Weights of a small transformer language model.
Size: 13 layers, width 448, 7 heads of 64, MLP 1792 tanh GELU, vocabulary 27980, 44.4M parameters.
Training: a variant of SOAP for these matrices, 532M tokens, 4058 steps.
Each number is 128 + 32 x the weight over the matrix's rms, rounded and kept within 0 to 255. Layers, rows and columns count from 0. Numbers have three digits each.

# v: layer 4 attention value, 448x448, rms 0.0866, rows 375-383, columns 320-383
# o: layer 4 attention output (transposed), 448x448, rms 0.0758, rows 375-383, columns 320-383
# q: layer 4 attention query, 448x448, rms 0.0837, rows 384-421, columns 320-383
# k: layer 4 attention key, 448x448, rms 0.0829, rows 384-420, columns 320-383
v375:154104148109142149164074122135142145184128118096113130158153106109154202119130138159159134144120107092124113114126200175201082080154104111130128132107119059178178198100184100162187147134140142
o375:097126110087102060080170066039094111079155179141146096111100133122160118114164167126156138070118167107169175074122148131137134145095097101139139133112157146112137147173111151095155146139066139
v376:114158125139150077201152124129131157112104166145111049075073173112093105110147115108130104176144131184129188056083101110166171143170176135145181167156107059153093189130153130180124118079154143
o376:162091172137147125161058098161099152119134127077112100107155165118176131144136151149121171094104131123098140073112149109103113163115165090157158119112161131106144094057137140092129066142166184
v377:145184180161172126145156103115091095131119168180168104124083180057113093102108141112155126132114075073168135061166126003129166080144069156211156122159104128110182146134119121095100169121147130
o377:150091049128135192085182177075130147095106148125114086118151099137170143152112127050118182147137135111089138088139138114122167151142106146170123135131065134139110130115102110171167172106155096
v378:141113114165180186143080112111096079148172157180106069130166164184080107143150089086079100177184158143113133086157115108116109044078102122146158150080175139081144113118195124139098121142132122
o378:120109127098152135150122114122176165098135107121077176094119093108124136174124081170088114149124091116109167106109121196168074181149158141132093084143106073099177110147105173146121121121135126
v379:130141157111086113040118156186146125143087118104141116128077140149128203149159087082101159152163095114171129154145178091119070128157099073157151185061128139139168145145199070125083123114146161
o379:102061159104077159166119073106125109115149107147085167099203049119123167149144107148149116122127179093051130130183081173172162104027107142087096168123224072150152117128117063140088132159084109
v380:167082202169123150138147082105154189128128130136110153114096095116109039050124151157131167116099135125146125113097140128081134133129052145086136129155090110139126098111108143079112151122093166
o380:151124084134200120139081148088129111141123162168141182142166118099138162126159103190190073119117133225147153119138118089155115152159141142067107126145108089170142189110106168142126152112134152
v381:095127090130115158118146151107101182155097206090129112150113090176091109197211141096122118144109171073147119192126156103128203129101145146123162065118142135125142183139114111167189126150133139
o381:150134119087100121102139102104177112124162155171117127137110132149099081125137122134169126125175107124146108122103109141096148146124116120142113150109136134150143128164084081091147129166140176
v382:094084138159127163090104130114138146105160135135125106104111131095090082108156104119146041115164125109187084101142135158130150069145074176158127127109173134108152068087142150140100132178201136
o382:133100127092157162145136110086182092072133079132150107135128116143114121177080127167157165120057182127099113123178074191079149134148127150191142155105170125116069114114136088088128102135051119
v383:141155093101129130143088135098116130212130132123111110127163076131143106068111147143144119083170152105145115132114170135170143123165113147132141125221152158147100139098123110119118179187094101
o383:113129133090202110170159165104125099142210058125125115114165195145202140144066080158132118101120097180096188117098120232050132078078126046095121155106130153088118130111157192187108110171127142
q384:152126069106164101112097113085116138145134088102171133100140107131112146115111074136116131090104164112087139151150164108118105141105157154112104156157104177144061095167148083131130124138147144
k384:081084066083157112126104148141092048166083117118134099087158077141146070158194075120113122113101105100119148103096097120156085144106121117134099110063119167123095128145097091122169143161153090
q385:132105059076141135177133106105061096170109184063141184101083114173145100105098112166106100195034163124158122111129120127151104124177151156124121120223121169116079103146112055103122178136049145
k385:107180126098164093165109149164122101099124128119166177113119074167082071092158135180109119176046179127165136067142155150112126155154122174125111126078129125118115126161187081131142171099110058
q386:147153145116127131119125112141134109096119136095103110073146114164108095068104136099139193165099097137087115067107131184120108150135097107139134160099135119124134123114124111100140048145167126
k386:106152112096106145082103174127155123156100187138146166144089104144140152086118164161147062108105118140100154138084109103117157114129141120106096122143152132164133159132155170080124149146074060
q387:091123118127126050145096144111103072101139199098112139092153160118121129124072169100168149119141115144184105112140183111144083099118166131116096151113106169184169111132176129173166165064098159
k387:095173112143106126090134142159072124101117153112118141084150066169156136144140124082150120162161102148122137152132122121154105102125131126104119139172142145125171129084158178141126120048093127
q388:103169104132192133103127063106183118110166105146123132165112101080123157128042115145159139194111136164123167117123144094114087103167103125171176133107091146148195192140135163111095135099139184
k388:123152124128093105119189096202185082096116120169100149114073122108110144064085101170137141167099186130172129140069125160103072082176100171118117104142167171152087092131082129123101117147171085
q389:143114132165153127136108122098126170091188129077169136110143191142134097151153138165145136127116087122130083166177077154139133118134174128121120126177110180096084152117165136164115127189108106
k389:105057094148087153131139087107126146193107088164159151111138153140170116147188065111105141122138132119081161155105115120149148082151129103082123165197130080151120083140136105124128113112092128
q390:150138116081117183166164144138093132123105162154140102172146154127119130108123106132097119101134144113120080112142108116124156126154132122118110173087170157161100104158144175123142106159144144
k390:151160127174143117136013109107100066175185094052168117113131125150105141187157074145070128128153138125094185170141102107114134157148145125109151089116115179148167173132211145143109149160078121
q391:154140142158096119085103072168155157123111072182136152135180082116130123119181086083164142164145131115083126122146089076153118133116107119133183139139154109142133115105119112125146093111083189
k391:143152105109139111062117018176141124194185120132134103120184095159138162158140090156170119109180140109118124182077080178111093164111151163126149114120100141156111140117090088168144142085178112
q392:177109120125142129084133174109079104167119123132117191160161122132089071115129116124088135143100164116094089117048125153209146144195077140124135106166091075132116113196098161152094066138122143
k392:151087105114131078139134146131137175140128134105121152130123159150193117106109121152136090151122124101156114115146172144141122150190119105152121086189125117085063169152090085164119086106108106
q393:140113069093158122082119107133120142148136106155132111107101142155153102125117149187090034129123187170116132121126099172119120177138147140144214133145085148069104151103089152094039067104112136
k393:189148108143113215140094166163105126143124188156143109116134087108173158099109165078110173130137067125110159190056143086139132110099135122111094149087216082122165118177091147171089100126164176
q394:100179185102090089093115165093105108165115139109131134128089103140143081117120130146108111122167117147082152121130134128106105169141112113106122108101104152163123158147173122176120230155147088
k394:086111201142126123154147126190099135140092205130129094121156115083194086188202080106152103221128133104116189120110090036112085156103147098167171126114094159146114190118131181134112160108119122
q395:137089137131145100118081106173109115103130125151159094120126174228113173156078151133119128134124163132109153146151142113121199080148098102122177130178094146113150127138140090163183126160180113
k395:061081144140123154079048107090094133097129070111127133127137090096227109145081125122130171068135116150130179151147155131169146170141128197122125131083131162125159214091152074115095072138106177
q396:145111146121136101150115105045082115152126167127191094121182067126129113194137110154137111091131148160131143138122137129132163063136185127123104121121140111085111132105106181160181135070116161
k396:129122079147143142172130128063094152081122158143145174083140135110165085120179239108104109129177193131141132164191120193115170145128189139195116119097180098108102129099145114160165099067095135
q397:115071179155124126173124123140098110130111082118110110104158127111089183110132127150141146096180113165195121195179106145073109101135140070110069117127125157067112126120106154131142146108148038
k397:158126125120073161121078117134109130119113137129106128148123130138154181119105148149095194145140155162141105110202101144159158162176145143114154164132185037105124157106080110162093142104136161
q398:107176125133080157155109151090114108183122117172169134145186069112160079091170136085150042114098086140159149034117146175107106113143137093131120122147203117185176119141171144120094180153147109
k398:144121126140128154132115163158039131161115130138134124110138108112136115071165125122153097104169115150192165113123163122142128092139144094163131120150156086142185136150139141174124153080161160
q399:118149089112137116120089125134200138119103121186135100093143097106106175129098147098150147089167111093109136127125094141111139132141138127174097160147155158125112147144106054132179135172076109
k399:125098113128209089093059122164140115080092098057183165077069102147181132127180163130092131087133078113136104100073169164111132156083140117166160145101129157171107110127089106055121080175064127
q400:159110128126154162121170132137101168156153153111106124130101159093188124093075135130180083127124084137120144137131109150156156107138086106074099171142147113103143109060145129108198163100127088
k400:127092161064125096103124064116165140102146083178132113102096061140142093138072104145111121110190120145118092125112120165139076112159108125111110110168122148119086185106136159150131103089108057
q401:143143126088162112031144110111129159112141166134077107153063095116142074125117071101177144101152149128150138147152110165151142082120163134148173140098096099145094124138140084127169149086100177
k401:162127129101157119148144117151082128094119176155073136131127083151168137083151117111038155135151111098136148120127181209190135191147116163164149132133107105213136095122098191124211182106171092
q402:175133087130103091066157114111114150154159153090175149191192137161105117123197094155131111105060071106123143129140153154110170104121102191159107128120187096156161167152179071115095189115066117
k402:101050112150133166075156118098109148180110094119138164136160149071083056108143105093134124133098157136150102112139158070099161114060111183222144135143132169154109083121167111137107134096070150
q403:113106060180105140131169153104133148113148131106171125140164084115103186124073136150112087117081059115121118119174188160155134131116166115060142105132169154103163098157082143156111088070084109
k403:115192088130153061152174167113165126128133115120142164237129117113137107168137144048103138157137125100140078127053168130111172110126078150090192174166190099170161142120141156155131142155133129
q404:115107070142105125099168116165181167154127178108155101153124112156151082105103143101083107157203138109137107147161111185098105141143124192115155076165170066154133116088096089110074143084172120
k404:156125157143186123151078139125128132132124143168154143124125151136145177185097143139114170154174145104123180096126111114116178095106120070152125146161130191126136077151086083115115165137119141
q405:136181135149158127137135053195096165106140170132119198149086090138118114074091103095106105123164123120126099128074105163167123135075145144118073139130171099137108132125151095150129149088172086
k405:085166128086072129137164072104149146157141103158145113130037044095149132109143076200066172171087105129138069131053141088136120115145100131132134149176183098198176173095104122090103123153099152
q406:142147125194121178091037113137142103164129143180097136165129093125141121140153152155114115155148177147155189155127138161083132133130221103077075128178167184160119110103121120159125115096106134
k406:149081182137068106165097152137147126128071153170189146127111161127160116133144117052128159110112127112094079156113105113145119120107147087085164108078097111165111078169085107101135098099193128
q407:134084134125160088161148139142154172128168114139144132146109117113156094094194185098154105137124145149184068138099119110119177091084114160146101141053148144105114184151056146103168119125148092
k407:117163117081126114151157104100156097129179108134144148071165094151149170124169159068118157141146112153061116113112160161180128104103131122106163171141102087151111162139099183120164125149154107
q408:086147102201115117129146126073149182102119104112139182139148091134124093135168080114081164133202072166122112151114113169087133105122155098160129098106107092151104057188126136178144168138101177
k408:126115148181185129118111107100141211089164098172133114126129128123145111160091142095133129125168108171144151191124153143087124069122123122157131170140114078127116172092120131132138162103148155
q409:170128161108131129102153153174081120136172114127116054160175090176140078126116115135139116137124174162101130110140157097138150114137135191124102132126160152119137132171122128091124169103127167
k409:123136160058100150124104122139101091129138120125158083167196103138133136134181200084102141098140161131139129095131143102074115140102134118097173091123108154146135096191156145090116126136135123
q410:134059130114110156096170124132092103143128163152118119131100148126105134094117160116136177123142140099123132090105082152151147126128138163098085129120094159096104142144158132140194111131135114
k410:141103132151148147076095201098087117038126142090110131073066145093140108122130161146120056097176163101152109157167142140089080079144120132111102177137150158110115114153163126183147154075101136
q411:101107149108105070164142093117143114169140105122161129164121096122150117159136174166111138117113090124103123141135126085100167104120105103113123145152126148103155127132119156108142140084104125
k411:115154118152199134103143139161145100134179077155113150180135108153167135094148135109155123152066057155188072125100150127155081088172053139106162143177109123066137079043172127091128092138119121
q412:145141139112092107126183142141130153139138095152116085092160139139151089157137102135110126053134157122149162125084118154068142106140196102067147170108125097130178153151094158121096139151158111
k412:127142141158080105173132155135126171142107096172101118140189133125126159111095129126063103174200091137142121124135119209089078156132187083095192119150119079149106191119111164146182133115131078
q413:129201157128107162168216122128117111067145139082159168133170173192130133138134099167105077077154127127110102128104153152170189156142168213128078128154110175082096111167094107123151115060165104
k413:148071149131169099104168207164153118133152149122101168157157089111172136111170148168142037169148118202132100172163080099133163145165127138088080110049122172094134135149134224056087144131125131
q414:160102136166148121102053181167125153140095147108163102109116073146132143163100136139132140134138104095153117120079118120125089125117076126131111090150064134096114135136157146101131113149141089
k414:111137036134142122078080119102148118104126131139148095110113142128096161134118169161121124155149098173147130127141187136118129117095077129089163121114122121097149137154115121072142162129078130
q415:149135107141135128155140130076169109142122133128139186097102095099119150161130188140106125108111095155104144130139195171123117089135084062133152125102122142130127112181168121135098106109136189
k415:110142130065087151190145199143147070126164165158147147120146103122162161130144114105129133163105165151146111155156135079112115127145116143177142067100080097133095145129166147131162125131154170
q416:122117101070113136169135093127105125149071088119172154072160125101069138120102175185156112088076093160140167140141082177194129159080114096161134172089126080130110058107070152168156139158151152
k416:180096089143152132115167134108071179097107143158115106141107160123164148142078182124154119141095129224124169130156120132142142148078157137117117180152080110054127126150076104099112148095176129
q417:180151079127156174156169148105084109095194131122093083139143157101145154143093159084093089192198106125139125168101150176131155126087128076104088111142180120143135150090099103110109103078108097
k417:101095137139144101154150127052166145082120172190159140109157166117135135100102162152216099153162109108174136118138209206141158201143099093140132117137168114126093131100136141164155152107175114
q418:141202183172135117128107130111116139148127140138111170119131117130062142094128134113110155148146114141157080166090141106139122096146102084117170164156184126173109096125128159195064125111137107
k418:197185154148141137108107186165104138138104126133081088183188181116109158147114122134144135066106151161087148091128199103173134077066092092084193115161156111135084129166112105131103125160126155
q419:025135097170122085148136139139121081092139130126136093130129111148138108183137096142135086122118158148124228104142111138148124128132144085124171138133107154110105101126110182132149115145093146
k419:110118148117107132102140117121091134117168092077117110130146126133155134144111132131155133126054097107144185152113078140151145160111121137136077120124112120122122138156138130115069120091095121
q420:142059126144068125099168162142153124179087099097109168118121117105178118108086157144138110130143157153147130072152116175121110158160102145182141156166076079090147134209128133123142098123183079
k420:131137143116182099149113171113137149125129170094165113099124125123115116163088087136134098068119147144124136095116162118140102145150153143125124149162168122108103152165135111096125093159116117
q421:133180197153137103142114133143118103135101202112139160140148156115152089147151131093168090114130119087168088132137149136143164219137083116122169183131132090148130100102146100122094147133150130